python train.py --num_attention_heads=2 --hidden_act="geglu" --norm="rmsnorm" --norm_place="peri" --qk_norm=false --attn_scale=0.177 --init_std_o=0.0145 --optimizer="muon_variant" --warmup_steps=200 --batch_tokens=32768 --max_steps=4535
Each number is 500 + 50 x the weight over its row's rms, rounded and kept within 0 to 999. Layers, rows and columns count from 0. Numbers have three digits each. The size before them is the row's rms in percent of the matrix's.

# layer 3 MLP gate, 128x64, rms 0.212, rows 0-127, columns 0-63
092:483460426409516491435480537520459541508489462568480423411586460500417446499481522583554631534500503488465512508533508537498564526523560490498480566464503370401458467427459532520484530426459485
105:529454506470465500503537583533479534444578531520512445566538484478490497410470514497492508522561616444633517484557488491418541464476427614566505526519525493504424398443511532522591553456516552
113:533490542461497491523475504411453470531486578567505545423536539472502419429391495580455535557477439476509485599515515475574460475540463581458499537478502604502559503441514472526554565566411413
092:474432539443468405541461421407534537560502526564478501515461509419585528531441606555581492495421502488572483499516539527527496544463536470435444473430469461519594409456505583500573491501527508
097:505446509481493515512484497530503517547559557496473450453530410477480466505389462464507503426466419551547598501579546461424383550497486494481527497394542449493367489441520489440574491520514577
101:497545509428438478505422496474415534506587548451501504476485445438468509538450403471478617434470515495600532484525498520548440541510516468555427512510547503475499439430427623416499577467544520
086:508499513487443572491560519552476587456497553482501546561517446437562414544555472519549563484440491480449475488572576495542500586534455433474546483537557530562484538583349547449505507567429526
095:520584570455498447468562504491483526496508450508549573500502438433547426398458537463464518496443528510407468598543476578472520532530476569471432557532583465502474581460529477467508550354517489
088:507452536492499587503543436486536457562525549545477506503465456397438573485424397433478456435415470562452460478536507589448534486533483523399526535527481434517571515478535603444479571501509555
102:506539626498519476489553506496522420456506458514488580518502499432402503543436522586444456521508529580451486429544559444514441464488484464443519588460543500446594562473458534504412561582508571
096:615476430500429460513484502502535465522479452595513570449448452496527564499512480522453530441440547622408524492565560522525561555459422539483454505448444483536442602548458475533495549436464548
102:506441594598507532515469421466517528484458550432436464396572569565556486520421490526448547551489500404542515539480593507536574421491471435427484479507553431509445516490539479453499524450439463
088:468413585478455475463497526576496502570499453517470590433643471524440563494417524522544496484548526585570467522473458451460538550544507436466476564597477513494529523471476523480382527446520539
113:531526467489451494514542529507506461508458461525443549454541515540508522588472446512539478467598528443653552519513529511521430473496468512475427492481574489500506420503524400427584484404628437
094:523509424507579468602510489539478526563513568476612422554553521571406466478517516568586531438435548510447498512493496556493497408478477386517550531450537600521450471574501467485471498495541517
092:629547539469452492478564418465514429551510443541561457422471520564436505466517409480526474485468430506462550487501515425569451442486523461567537553566445474485616537486553457516485463503602482
109:535420458566449539546533439458480483487465434425553560566475520559423558577474499588514466440529440441485490485449582533573448540498509427463510482528583516501521508435492548634524566508517560
092:508530614485454512520441502441443550458559420424467418405514489424491485444428459485523512501379448478495475507622543481569488508480444505403470561478509479494464498420578485507466487476484561
093:494546524491499494504551457501530475384427539522468535580604443519535454496586471430528538497482482604439443561423522460500524549496577532481430401492470463421491513503569421578522473464447453
092:521418521432509512412447533460534471488489418509537426513513542457493502497497385514463480484508516380467531464615541425418430497540562467527544575522549500498501570413557498471455603465483518
103:557499497402493603541540493581420520479416606493471471420439556500478473529412507558550482547483412522451533487484381573510520479487531522549499482490485423402509476489487492520565472429517448
095:501494430457560491508420437461564471618531488470439455521498400536478520509442438493490519540410543482494444427631509508486531521578498481525413578430565586553489458453554477505481511481452473
115:535501521514569492545530493505487503501469537515389513454478421429406538538404538492464424574437447430412465472505625552484503449502475527479500459566534492444463626535541495525490566479425514
096:504584505487481545425481515406482543543512498532470512500507373393522515498405472609514548517502414487505501503528458524464460516571495517529529547477505485484470537483576553419545588421365490
104:455525550560512516513640521501507553456476526402503518501431493478425521493496485420538415434410480561419443480491455512429583504477463428483428416580504468403538522457470492475467538473509538
105:547462559563472611464518502535507507373570476522490501437487536525543481419426434462540449524401450412570455526488508491532467550498527599525493576490507447505518523495545428565471584448454547
101:534514488405548520455455496483548465526419606524540523434471454540451468410505528502404537466532547532554541511456453540499618443515556528544476428484502374513625489474522487502520502546488568
094:436527568500495520424497552530517465455513460492487486394550597558456515533419519534458476455503480621407435469565400470464485420502464523462531442490540513474505484495376496487490565554471579
092:524449432434467482571546543488476429456533484446483523537431427500555556424492487490573427488569549506516518531504569520506469492581499517513394512397490533509421566581541514486409547571568573
104:412631495494480519514528527468521543475526537519496493534425515428447448544562507507554579571519481481430524565612481473518418533437500519411467474489536503460558463437577408471453505406514440
099:483540459563430469499463479566462531482447461514527503487610450489537484541557418494547481422480379466510539448459432554536446523561523459510514488522503521413482519390496570531624454446566553
100:518519609541550548423430462460496552417476466483514442449485425542523427371479501533526551441534483467506513445459517524511442465534477417437504463503574509508509553586526448587556573406507506
100:585567522524513471544486423561368576487540466496598524466488425604537489529529499452578533594421436465524431580549401457497526514518527564468495528476510492549503483519533560499468454455493502
093:483528566440478468420489478605484511425441489505501510457425484534609515498522448488565501484455414405437568526482454568505564446593446481512461602471448469425510531497466587503524548445521523
096:489448475444577566508521577546598532476507520540502445574510554467442492594436481552482469442550552575500510497588501595426628508490535510514545511521552568483478477540559573432445471460493532
104:369515624499446511498498507505509474522442526514461444454433495456522465536472556608498426529506497488525514447557420489494474459447545470480429464518561427437556519605562413444524576445501514
110:447511486446453447517534535592448524498534615546557536529463544436496472436532487452543557457438502499522485587408463464607460473464586529518493540483568553539451534527541486513432538581579417
114:534536599501507618499488527514532546526427619422417491455550521557439502519480392457479485380491475475543520579543507529480531428508555547528529543457544471459472509501493453451443431580523520
095:556564537518493491453454618498509514524404524435556532401525490399482506505561541506479459406454436472432504562507431557473495397564451457522503451454502497418473469428480573510506550471434521
109:473550541492499492583432433504459501498463588511384469495465502493492477516533505564494460492572493403479462434465543564500580606497456600445456395474472460384505439503499528427488512509565487
101:556437509487467528460460469521482469484531476413537469477431589493572550437519458399455545501544555407505397592425527534507532436471459586506448538501571432555411547529506476490445541461464485
109:451562433477490566539523551473457467527589493506506367490596433423537493403549393462535424509486519472477397516521516457546503504471485536492441507542498529517562580501594506540490547482419507
107:499542513548584428564562535486462449486486472450380513437461517516502639514493506488563466436500543554518548477475536504483496474541493412462468489510502399481499604510479580443497608563417508
083:524577503469567477545541464528335544520525476532531439577500513558495442486569426460521573495494464453448520531437500494569475501522435552515437577464577564489501444386548483478471424532483538
096:475594468519468516425523484591561404523430493504581538527481520496445495533476455540540557459528459543487610474411506499539472512508553518546437528565493389439570481502545477481519456429528626
106:560423534430523498487444595532587545471481488555531376456504522438460461508464438508515481388524553563513447489561542460539491471469474398425591498419478439584491488539515484454447474474502517
098:461448446545436443483527507574570494458593550487470475460529533621462376444507585494446562420542596510468468518462482454585490508414448462501514507530544567492510541533509466493566515476425493
092:511580562440498459555416469375533532490554491472544560486571464435539392422448446510495507524460508514532495492499589569462423431518551516495454517530561510484458561448553477452533573413484558
107:464502541485485525534462492509528584585556553524510448466524590484476425413456461525507503558438540451543563555502409439488529425441458417471470528356440497518445446555480459490500465531526591
109:623482537445527486526526533564496534533503524428460410579494462505608565472565463476534446491515573438543572524481475518492607462539483413508528500516482463454521488547493490446478562508559645
085:569560506471447526508458485606489440505457504464486479459452465485492398469554458478445514468473482534500453574555505483505523469509415446460389636554515487483398491401420507531460519475411528
104:549527584558517467441374436555500558568491597463517510451385512561454451557542515498498497507589455474462483460538484440457425423577508450418510547474446445477431550497476466489496464495546507
108:483414460487514470483498506544587457520546441528461460509445520489530562464441444500576441383530490601514455519552577526552496549417489574517443518527626543546454507480538513433437600503481526
113:458530563566547459447400506514486560423624545482464521487554530474507434571497444449471548420532499459515473568475594542569493573560466577496476505417536498546425513465512520507507412532462434
096:512485436533603490531553516492459415510581482500507569484423491513527504537483556469457490558462577480553468529557533449482638563563515473455460479566503507576542542554405612506413541465513509
092:615546555484520572559548521520482551501432546484510452397485536480512538561492462564512439576469519475528448485514375545597505487523448508491410543422527422488576559569530516490518437441517475
094:495557476477472480518489467461437490633552543475440582352494553541509432471452546456450508502458401499471438497523477513566414566503536511468465561517635512503515490512494528444507521424518551
102:494461542493411499437466420540531491449531504553454486576530414531499488448471475497516390441452466460447466412437562476467387486506552507442464505551515524537563568526436474533385575480454450
103:587525519526543499476474454428555536485418464587426550512479513545508539568419602480479405560475517550535483466555553457456580430559463438533498432544536493548488498596488509475527426414460484
107:530494529522524454435544507517455555494500522512517503507436508478539456586428444569429584521548473574422497544502409542443571413533448444545454534420442466425448501499515518415480546374502534
109:592513590505498474516529572466499429517429499484613571477475466532448402522515405432620559453417431500487517518489542466593466453573468556463490509539567459540535496518516515514501540518563523
088:493558549564429450580575491466419553508477481492531428440526526561536449455572527404466565547484534486555488474550500479533456505505530476490482603482494504529576515355512476531594459428431529
109:430504507549551559353481449565520532527482498487467604591478566535433494533579566553578509463535538594489467512487472496404484560531539491548591498511458458469512510501561442564484488456529554
102:479532491417453538488554470537492564505466554528409514597379388526514495480557468496475477504436465535474508556438587448534428461477493473511544448496430525466574530379550495420471482523436465
103:542572560506437461481486497503521507457426518471465481492488426446399461509500444432558518609446454412552553477442474435494481485636415469491503575451544494473509510544522589463494500456512602
095:540507489551446550458472433536523517517541424438534481581529552483471426522542528572450591464555509503510479433504502482464635479441500443527544511517526489580489467395584463542446485615475422
093:483480418487453508519541574374555423498424490448379507557497536432447426500511490516431559513450442572458446515505519500480458542515448469427491521451482530459467473433427494570481459500383486
098:554562487447474486493477565521504556513548408465565564516465495449497498479482609607549500516573523557574465412436478536442472431419550446565500549552572511512431490578437513451495501464462435
097:531478508461571520421459509445475458484498486538560486577377522464503508585534470452564534576473450436474433520497527477579437521466523521456524517508468425462476574457594475414541363438495497
099:585489592576517519433527373527513443502558514530480558511484464494586441509537537439384485411569446601523501534550510484557528507524586514508540514584494550433541502525559479498480481443456478
107:544582527547524531486487601547525528474440500505534447489504501426542377461514591530458546475450526561562519544471548426577525401598480509509485574512496481511583476493416406549476490430513506
100:463466481496457484523392486484431506439619530420497388515487545500502408471451529567476578604490495498514541519477416499480473554567452458507383525452549469537517560415551511476492544502471542
098:557480516512492500443492618513491498517360565586400439578505522480574521547501437500535434530513517477433549475532528525396385522528551519548501510466489483581543585544519471452535499509457489
119:431511549539530457527546520559448477552502547498548389491471437546525391457403453453554505435514563402451510465441499525588463471490575491422418440575517512456540502443552506478516459536442505
099:609532432510511573498452570479424500494574560477449489485543491486572522449522516475473488592528491440585565470511491499517463435530378570464456417446463597498518495447509484472581481417554461
089:496510505515528561471544545507528461487493611499319525456476421514491504472489450456480455473421403494483479579584587519455533497607441528405472497545525437479443555488488511493451466493492527
098:363474529533591542487578484602555464449476415564507517550486469521469625529447436489488494458545601543498475494530533428516547469420513506523447476457531525473540514546408488485494537539426524
104:484507577456590531561511542494551420438526473533402543518533465523519484434436498597497552565490539453484532433534453539490499477454557483563572436460433535548555513487482335552513461530484460
098:389502520531543549492546472517525588521493483518434497487606543531436553485537609445570551509536553420503475497480483521476462449489547632503495570494550509399564510481493564536429477491445418
102:513539549473458628380474492463550533585499434395492498450442452473496550459527455521539484497557490556444468584485508481497495473596490541476504564415475448468498599464547459432500519561511576
096:453579453551568467557507480511485527498469429493487501480378424564557486527459457479496442438502495506512577446501459510472552549550502570518521498530543462492630571420530609439537581545438464
099:603534516491500492428550469419487530500471571544469495506527494542505534516481473519500585510483522480497462471431429450415523410464527520517441533578414406504568572362497557419478462462566450
090:455526541504523535424501590496571518556386449444498536560568523507478636515454588554481527465521563574439464507459460435480609509527508470553483523497493419484460539471430509550465561461554516
102:469565490554431502482458512413503479503501484441507574515533441472443532481510559410493549493521516550522495469481429513552386633509454548444498387560471515497475534488475515493553486442357435
103:502480456540479431497529460493499503502589529556528507486538568438557498525475427492550510336545475507501451452496407445536491537482480523416590512592507403501558491545519608427496478566474462
094:477517461504536498427459537468447415478509568573454510522530495575460474436561568490524578477430384495467495555449554417524554566534488492476542594491528457425413524468454549483483588528417542
093:531499427509560472436530452459534461576528552506458522516480625469561510513613531570547536561472544512523543463499583533428445401446521455388486469482518521504518500467409458422460439483520550
093:412542501500588428442509533517523488564560478521496541422558546419519484443455614460454546494480447430490563600514446419504556510567499504531516529445533578510479510363458476568501484504505495
101:585479451559409499517482502582560535477462470471610549446473535498617519530552439530453476498554504408510370547496443525506497496540537457521501541440447439513502471524410457431537501472452572
096:506532481590448455452510501477383608498517490496559462491525555530629512530520587496471536450482415528565574474469534610428509515441488479475533508545548450554494557431475555551480555442461522
097:481475465430533479475502493499513620572491446530456545585542413510350543531488551570414522502452492518479464477471509451556479486479570514580544437460359557534534516471512524513523479551446477
097:561512472566507539462484526487505467541525426530455550490577426397510494535508452506552479444548453558417520616493524525417428579509513495515496599423535517547431498551469444408472530522431572
095:599596512506522571485545539507524530550528512547548559477452423438486586468434601500587477507469505428565471490446475534451508469493421491483553468498482466433469572524575549471500555628558519
105:497487432436483502536436500498421463576535434637546492515437546516461559507510520502482514482502497488558548521512474554482465560388541473460533449516467441543508629515416628423491543508455504
098:574539477539512439497547540612540486487565462486652487458501558491580561530454524491469430437494532462546518463528429507520507556468494478448474465571556491370554576483463427514428534485473476
094:442495485533556361525598428541516474513497473598529507505470389523552492489448495505531441460527441566466487528455538491507451558448555576490506457477554426500514520361492600511432516501505509
081:522494544397520567489528491522540434488452503465430555475540484411461456384542438407452442579434506508548376542554504448526478531527513453447509532471520558525410510552427413517495479501535508
106:428486426423489448505515518503500406503446449474480533566556523507479526547475511481517441438580464503478556565533539380502431570464409484378556450546447547463546506493540412427473483505498561
115:571369394536559496565420443497467494496465463418519494522512496424510529474390473462428541497539487494520414472488523527534511517559512571435381507423576445545472493453492488517567512540504469
106:498354439487463476497486471496458440529519474479427454528452454476516615525523462455507395541553583446502541535596382461476500532530556518547488476495540500485465563446498561496470461439557588
110:529536444463428526492562567617470544523534549554535420512539521542439558491455492534527438497561487385544580472550516437506476517534432486462432469539488492443519492592432495514617513581542533
109:447489454553457513491493525464457520507502476465520581486494565603492563491481467488480534357603585516517583560601517429531473432454478446622540504444484452492507470547517459478511473517563570
099:454554525504458490456487401451518496452504428463493426518425477477461542498483496514439359389593540544520483449502486473467436378470459467505468459479527536578464542520545427517535518483408562
097:585485537443503576437441482514479408477404517497524476427509480480439502514543520582485511475475517479537381532560466521439585460481432519489441517451476481560387483501503561405542555491395477
112:563480481516488458447487363475453517499555400526472511517417513550612588505468447509502583477407538529496497404463494542520537566459554551487550477475441505554504543517526423419469549471541564
088:572411422386538538504406526511536548525508507535501475474540502493529467571499469599454471514350485532513450536516551492496525544478499542440510481399479520442364486537466511498518536409493525
099:498527445458510443523524492503552486441464476447404513477476428447622551417456407507474543465436485536606387522561503458495423481484430565502448475516506412452457467510462505456515595505486472
085:569475583544498514542545583451479477448523435529560499469534509557597537514482476554503568506585555571555425511505473439634497532478538451436434485484497514556592489514457424490604466497542489
102:545600474461555506484483595505574519512556521462593478502427490570425445425549551492595549460522514472634504488476481509495539518557480509409424436412500473549468540512483529455571446521529488
102:499465438436589507492429570542532489483588501522491443496564581526532518447559558492512502553535558517507472409504562486473496530504539594385596370410512494477481467526462496503517458460557563
102:473565611474598477504459489492549526513550467481475573525522479544499419477512549520521537465465373475485495510559500501577591445586505473471468566543503389445525538435442568593484491454517561
100:532514483457524510561581495447499457520531504504489512520539549527581389478533469547513481402428487579528419513531514506445564523452596447455516542512585424614541509417554528474437454563477567
099:532563473482513489476486609569559490479567524466490410401551563409508460472453520526518396434539501514501527487432461468540550418554559471537491531424593494596451530419480550479465498507532549
096:468548463485488416388445474468477515485514433461448502495535443437484499518427503537525578428545523550487448541603461525450396522547465485611573577480551502544542523483484513416469523453500604
098:492413472476486556455563451558440620534475491460507435524523599458462491457509437504603497502490529499401572512537431505585479526418412478445491566518593555525546533496535462543511466505562534
104:455566480512446444421461574504496474532470495482548568549540536495582534500537491489433590511453429581513553569435527427521459507531579571404498539481488401436542411446459500522505508507406463
093:524536422526460533523562499479455464633458526492448500474507552479555468516463514499554502409518347517504503523534557600474465507574531471566456515432475466497418434510470506547547638496517492
089:524458514420502489521582452423522507534567528449494524454481529546502443492508549460523417511472465478483507450481457544524424438533527512551555453546599441530591559359495550555571445505403566
112:463560443539504462507499482436507510464502352556472538456516480498493448532540559565463500527587508549456535450458461470532497563437511584468573581501614456505499526456413416509519547465428587
108:415507465541504462557599549524529501542569510389455541477485482569559470586462449477608495469540505406503520500527512543592528505554501490500412517462501463469521450485485546432550421555479617
103:519538450382489491493477553526620502459535494543516481492502463505520511497563458469496492403498572514532542477574570452515562527595452464494430430497532499502554470615380495383522503552473473
096:533516483439428485469540510463553401482424508390547502429497536476462473530517491511403380411488489475532550411468542452573534428469485444448490495435545451464503482426465480537414435481451478
100:396542532364596442442459460489505539578414509544521391430511478476520484484552444498464544438560489483508516488529530509490525542520381480459525550466536580453474524513475490538574492492426570
097:494433471529464607524581497528451504540570618559449528459504558488499528505406517513516514572440416493493484619563553449477509506550510544442442476500491385525470532471543520573525489516452588
121:404493509495542478472469472451366487512419515514451575404554479545501423441559464494492528556543460486515524487537452547551498449454420527450488511505497470531586553570561456501594533514375537
096:493504502532409475467590488474498500539546457545477549518556458582479504492510456547393464529491561372477473544623479549497422534390438453495428470488523526500529516510597412506447519552524522
106:547440518418468474504547446531478479591498548502486577417442490478517479532464517562443577551452551511553386435576493453439414525469491540460482416537547487505434419510543399505532487516470421
094:476506497499422468542507515475460477463429531572524473459463504484488464430513542484549510477479510454479574525583426569520454381383455499464422545536509442444430538580599456539513410519432441